Each number is 50 + 15 x the weight over its row's rms, rounded and kept within 0 to 99. Layers, rows and columns count from 0. The size before them is the row's rms in percent of the matrix's.

# layer 4 attention value, 256x256, rms 0.0448, rows 19-31, columns 128-255
096:77 10 50 69 31 47 71 44 42 81 48 48 98 48 42 58 50 44 41 46 56 63 42 43 49 55 72 28 69 52 37 45 23 54 58 37 52 36 41 29 53 64 38 45 32 27 47 37 42 95 32 31 44 45 47 30 73 61 61 70 65 42 39 59 29 51 81 64 54 38 74 46 37 33 49 54 52 63 61 31 54 65 74 66 48 66 73 64 60 61 64 62 45 60 54 58 66 61 46 58 65 24 79 09 59 54 43 44 59 10 53 62 78 50 42 48 52 51 47 63 66 68 49 69 00 50 40 50
086:30 66 48 39 44 52 67 05 63 37 51 63 54 93 46 51 57 56 58 54 39 48 58 50 48 49 35 34 43 35 48 43 74 52 42 40 54 49 51 23 54 40 25 73 68 35 00 34 43 38 49 55 54 73 70 69 43 48 25 74 39 46 50 46 56 52 61 59 41 62 46 49 53 53 58 45 47 47 29 48 56 40 40 29 50 33 45 04 47 48 55 39 63 62 62 49 40 50 49 54 63 45 47 64 47 50 36 43 69 46 68 42 26 54 66 46 39 34 57 59 32 69 39 27 64 53 57 27
087:70 61 62 60 59 32 52 60 51 46 46 35 46 75 68 43 62 65 55 52 28 00 50 47 48 62 26 54 65 43 40 76 50 55 66 40 36 50 60 34 22 38 46 23 62 39 66 44 53 60 71 51 62 37 58 63 50 54 45 83 68 75 41 41 68 65 66 37 38 48 85 44 45 38 50 57 48 47 43 67 61 63 34 45 49 30 31 12 52 24 56 65 28 46 38 48 84 46 62 46 48 46 71 54 31 21 48 38 61 49 48 60 42 57 62 42 34 46 50 35 66 81 51 80 74 34 48 45
082:70 46 40 40 40 58 40 56 31 53 39 51 52 33 60 60 37 40 29 39 69 36 24 64 72 51 46 71 72 31 54 34 15 33 31 52 59 58 47 37 18 69 55 60 44 55 43 63 75 69 60 63 41 57 25 38 46 19 20 45 61 29 36 82 23 63 20 43 60 69 41 45 56 41 59 48 56 82 38 71 48 29 24 76 46 39 60 99 46 77 33 16 47 58 23 48 33 71 50 36 47 83 63 54 80 73 46 60 21 46 49 50 35 61 60 37 51 70 68 34 35 28 41 50 34 62 66 59
082:42 71 59 47 54 68 55 59 59 32 32 72 88 81 48 62 44 41 58 70 55 76 46 79 37 61 29 66 52 36 59 54 77 57 67 38 57 29 56 42 35 35 48 41 74 17 42 50 37 43 62 52 45 48 50 40 69 63 70 49 74 59 44 94 36 60 64 36 68 68 43 40 58 60 44 40 32 69 37 50 70 51 26 34 45 53 49 53 49 60 52 35 68 67 78 43 70 56 54 41 44 59 19 47 47 58 48 52 67 86 50 39 79 53 51 48 52 46 62 53 38 39 43 40 23 45 49 60
097:30 52 08 53 56 51 28 46 55 62 64 50 54 57 41 54 37 61 49 37 60 63 59 35 62 56 25 19 44 28 36 65 52 45 45 83 53 61 60 79 76 43 70 48 44 55 28 71 41 63 39 66 30 50 53 56 42 42 48 32 16 37 59 29 23 43 28 65 39 36 46 83 54 70 59 53 54 40 66 47 61 48 07 62 63 59 65 46 45 58 44 23 59 36 54 49 19 48 46 40 64 50 42 57 54 29 77 71 56 50 45 58 21 24 59 60 93 60 70 40 31 08 63 51 57 35 52 51
088:35 57 84 44 57 55 43 45 47 52 53 30 15 83 61 53 49 72 61 48 52 74 39 63 80 58 51 47 48 56 37 37 00 66 37 72 68 67 59 65 52 50 88 67 72 52 52 35 48 54 65 49 47 44 62 78 70 58 41 52 80 56 50 72 49 45 50 48 39 46 27 76 57 83 41 43 51 65 33 63 36 35 85 64 29 53 60 52 50 38 58 30 71 46 29 68 72 59 51 49 44 43 58 25 27 77 42 58 60 56 60 61 81 58 48 48 57 48 46 54 67 78 19 13 57 29 47 60
083:39 24 31 29 79 60 69 95 61 47 44 29 36 42 31 66 52 62 48 66 47 43 48 35 64 45 35 45 61 31 56 45 12 33 47 58 39 51 48 53 58 81 80 31 61 40 24 55 87 64 51 73 49 56 60 43 59 38 20 34 35 94 67 65 34 55 36 38 40 53 54 33 54 74 47 37 34 43 39 35 54 91 50 67 34 21 55 47 55 74 47 47 33 53 50 43 35 53 60 73 60 45 46 47 68 71 71 45 71 32 55 49 84 91 40 44 29 64 23 67 41 31 55 34 51 52 42 63
090:44 35 45 68 81 46 72 66 37 53 63 55 51 58 44 46 42 26 52 44 42 49 47 48 39 41 94 49 55 71 57 46 34 58 47 21 51 54 36 31 59 66 61 62 74 36 29 45 66 54 48 50 58 64 36 35 64 40 41 47 44 80 55 41 59 59 61 39 47 40 26 57 51 50 56 70 46 60 50 46 36 82 57 53 50 59 48 61 67 47 45 51 65 46 62 77 46 46 43 70 37 71 20 45 75 46 55 68 68 54 64 44 81 60 49 61 34 50 45 38 32 88 59 63 42 37 48 44
093:72 50 54 54 31 50 37 58 21 54 48 30 81 72 47 54 73 58 57 47 55 67 51 39 59 56 45 57 37 28 31 50 50 57 76 69 00 51 39 64 64 46 54 68 66 42 60 29 55 71 21 52 49 43 43 23 69 27 75 49 35 29 58 35 45 33 50 44 52 58 74 56 54 43 54 68 52 46 38 88 50 67 61 60 27 68 61 37 42 71 38 37 99 25 37 40 57 54 48 42 61 44 43 29 69 62 33 44 79 45 60 58 70 39 46 47 84 49 64 42 40 48 35 55 29 51 51 61
091:65 39 99 55 65 47 55 66 63 23 64 47 43 69 72 57 65 48 52 59 46 72 41 55 40 53 35 21 49 38 47 45 43 55 28 26 78 71 30 52 49 12 58 40 60 62 62 28 34 44 66 47 86 43 60 36 25 67 39 47 69 43 47 53 17 57 59 62 53 47 57 29 52 54 48 33 76 63 48 67 60 30 49 22 43 47 51 49 49 57 44 47 23 24 68 84 35 65 63 30 43 64 09 27 58 45 43 26 37 45 69 59 33 44 55 56 49 58 47 38 38 69 50 46 63 37 64 41
094:51 41 54 62 37 49 52 39 67 64 51 65 40 38 22 52 56 39 61 45 72 70 29 57 33 47 71 62 39 66 43 44 42 37 57 57 55 51 56 63 61 50 55 30 24 57 81 42 21 44 79 34 53 62 41 52 73 69 27 37 55 66 58 41 52 40 67 45 61 40 62 55 19 72 59 42 56 36 51 54 61 63 72 53 50 44 64 48 57 48 60 29 76 51 99 64 75 47 39 46 71 33 49 23 26 59 42 39 48 39 58 58 51 71 33 44 72 38 70 56 49 59 49 86 29 64 12 40
091:39 43 40 60 58 52 61 47 50 64 51 81 79 72 46 35 44 55 66 58 48 42 55 70 56 40 61 45 51 55 43 40 99 41 51 77 41 22 50 74 66 33 58 82 48 35 53 46 40 54 80 60 60 48 43 75 72 71 54 50 74 51 47 61 45 36 66 73 38 30 65 53 46 64 53 48 44 42 60 40 38 81 02 44 78 65 32 10 40 19 54 35 46 46 52 72 53 48 48 59 55 64 56 47 36 23 59 65 42 31 40 47 75 81 46 49 35 53 50 61 59 46 84 50 26 66 50 60
# layer 4 attention output (transposed), 256x256, rms 0.0444, rows 19-31, columns 128-255
100:51 58 68 87 35 56 52 33 57 62 62 58 58 65 69 54 39 31 50 80 54 56 40 63 56 56 12 49 49 45 55 76 45 87 47 25 40 73 17 76 53 60 48 39 37 52 54 13 70 60 71 79 41 20 39 50 51 82 79 44 58 40 32 58 54 62 35 29 42 86 71 63 53 55 04 56 37 32 52 59 43 55 57 61 51 80 53 38 75 41 50 45 40 58 46 35 28 72 45 39 29 62 55 46 48 32 37 38 56 59 46 65 42 26 65 65 61 46 63 53 56 45 42 79 56 54 43 67
090:58 46 57 14 56 40 44 43 51 69 17 42 42 45 36 39 56 48 43 38 44 61 29 49 86 25 48 67 46 73 43 53 44 37 44 46 48 25 59 64 48 55 71 65 48 50 32 47 59 69 43 19 38 64 55 37 29 36 35 30 63 53 63 57 60 55 30 60 77 38 52 64 60 54 66 75 63 61 41 64 52 26 51 59 23 22 43 40 37 54 56 32 52 61 50 33 49 55 54 60 39 38 45 52 44 77 64 50 49 40 38 66 50 51 31 39 43 50 27 63 35 47 66 52 49 42 38 58
093:57 60 33 56 64 44 43 41 79 33 32 46 47 16 27 51 29 86 54 42 78 59 46 51 48 67 69 44 64 58 45 46 45 25 82 51 60 48 45 57 49 58 41 60 42 40 39 80 65 72 47 55 63 57 58 61 51 69 62 41 56 62 12 30 75 68 43 32 41 39 31 54 56 35 59 60 61 38 40 33 62 54 71 28 25 49 67 40 32 56 55 53 62 48 35 28 51 48 62 59 59 47 21 78 35 73 34 38 36 49 78 59 35 57 50 51 39 28 34 45 52 70 57 49 56 40 46 66
094:38 52 45 50 71 52 63 82 29 42 96 59 41 80 49 33 36 43 65 62 51 55 83 45 33 38 56 39 63 65 69 59 48 50 34 51 39 62 57 43 72 53 34 29 68 67 44 59 37 44 55 77 49 25 67 57 69 38 45 65 61 51 60 42 58 22 74 54 47 23 66 26 55 41 22 49 28 31 47 37 44 34 47 47 68 53 25 40 77 48 64 61 52 39 61 69 37 55 33 49 38 50 55 61 62 26 55 74 57 50 31 41 61 50 68 48 50 40 49 60 52 54 35 54 49 73 63 63
085:54 52 27 46 59 32 37 38 70 50 51 56 26 30 59 24 32 82 47 46 59 63 48 65 55 40 63 48 80 52 55 42 19 55 32 68 32 42 62 71 25 50 46 48 45 90 51 51 34 37 42 76 32 70 52 64 51 62 11 37 40 58 48 22 72 42 35 68 29 35 79 54 46 41 00 65 64 48 53 83 38 42 56 42 31 26 50 47 32 44 58 23 53 30 50 47 67 51 62 62 42 74 47 40 46 43 71 48 78 59 65 50 54 33 57 40 58 39 52 41 44 48 48 70 56 67 43 43
097:48 13 72 51 41 53 49 55 37 36 62 35 71 63 33 41 28 52 50 50 48 48 50 26 51 31 49 41 53 66 68 18 59 46 64 20 41 35 25 33 49 54 17 48 55 37 48 42 55 40 33 37 42 66 38 59 64 08 54 47 61 57 55 60 32 42 80 52 30 74 35 32 35 55 59 46 70 62 51 41 53 51 57 48 73 54 47 64 33 56 54 50 69 43 30 84 70 60 46 43 68 25 71 38 52 56 41 38 54 43 63 57 69 59 42 53 47 53 43 66 38 60 35 52 67 62 44 43
095:50 30 26 80 58 61 51 54 47 83 28 71 54 57 58 57 79 28 47 47 55 36 43 34 67 28 34 48 62 56 71 68 52 47 59 44 32 29 66 39 66 44 64 28 47 69 60 41 45 45 57 37 61 40 51 36 56 65 47 18 38 53 50 48 57 41 58 51 37 55 64 31 34 48 58 55 22 73 57 32 61 48 45 88 70 37 37 39 36 30 67 38 35 20 34 59 65 71 69 41 70 55 43 42 32 21 42 85 66 83 45 50 53 25 63 37 62 61 19 59 28 35 53 32 23 61 58 53
083:35 67 44 29 60 72 54 37 32 29 31 59 50 31 35 62 63 20 43 36 61 56 36 31 57 57 49 54 63 45 71 51 52 48 43 52 65 60 50 43 88 52 04 61 49 52 51 60 31 47 29 56 60 31 42 55 69 45 50 55 84 59 37 56 88 80 78 46 76 49 71 41 26 46 45 47 63 64 42 59 41 37 46 34 39 72 41 81 48 71 35 38 60 53 29 50 59 41 54 78 47 47 30 53 41 48 16 84 48 69 37 43 42 41 75 54 59 59 49 38 46 69 55 69 60 43 73 40
090:29 69 58 45 33 82 42 22 64 49 58 53 48 40 48 61 61 47 46 62 35 55 71 52 42 70 44 62 38 11 55 45 50 65 32 58 49 46 59 51 43 37 52 40 22 45 56 40 35 66 62 60 48 53 47 60 44 27 53 50 49 16 64 66 48 43 35 60 42 37 45 56 61 47 39 31 30 46 61 47 47 32 56 44 63 78 52 62 63 58 32 29 18 44 63 63 44 28 35 29 38 54 50 44 79 52 47 78 59 62 33 66 32 50 58 35 71 46 65 65 64 70 47 49 42 57 67 47
095:29 34 60 49 62 47 33 31 58 63 42 66 63 58 79 37 39 33 46 49 36 38 61 58 35 43 44 43 65 54 69 52 49 80 60 46 39 61 40 51 45 54 38 32 54 50 59 28 37 47 55 62 38 73 29 65 72 60 59 31 35 58 50 61 40 13 53 41 33 53 57 32 32 68 33 81 73 48 60 57 71 44 32 55 84 52 82 76 67 35 72 36 58 45 62 81 37 76 60 53 57 32 41 55 33 45 65 67 55 73 43 63 62 51 34 59 58 74 31 79 45 35 15 59 81 68 54 66
091:57 71 26 59 63 15 49 57 48 66 04 41 54 37 39 45 67 56 52 39 55 43 41 37 64 48 50 57 67 44 59 18 48 68 49 74 48 34 72 38 61 48 69 60 45 53 60 60 83 33 54 38 29 35 38 55 53 39 57 39 34 62 55 37 73 67 29 67 60 50 61 36 57 47 58 34 44 64 68 40 40 81 48 70 12 46 36 34 32 39 51 73 43 33 69 53 53 13 02 69 46 30 62 47 48 55 47 38 62 78 52 56 34 45 64 50 34 33 49 41 38 55 46 33 50 13 58 66
103:43 42 45 66 39 63 31 46 23 60 43 47 63 47 78 53 85 13 62 71 44 42 37 83 48 56 12 27 49 57 47 87 46 48 36 45 46 74 24 51 38 50 61 66 15 52 45 22 75 34 34 34 48 54 41 42 57 52 47 30 20 44 46 77 38 58 30 53 18 85 46 33 45 59 67 83 56 45 61 60 46 58 35 60 30 56 37 31 45 51 71 50 58 43 36 54 45 51 31 59 44 34 61 51 51 42 51 53 52 63 51 36 50 25 41 50 54 73 40 46 52 41 43 51 51 43 56 25
097:42 36 67 41 62 17 30 19 50 46 56 48 58 45 50 65 20 80 37 64 50 30 41 48 51 45 55 59 54 67 37 40 25 29 47 46 40 50 30 62 29 41 60 64 25 57 60 46 81 31 52 48 49 65 55 35 51 54 55 39 50 82 51 38 57 47 29 50 53 65 59 64 45 48 22 62 75 65 57 47 25 44 35 76 55 45 58 34 25 51 51 61 52 21 52 46 54 44 47 58 66 38 42 13 45 46 40 54 61 70 72 43 52 54 44 29 30 60 39 42 39 39 49 53 43 53 56 41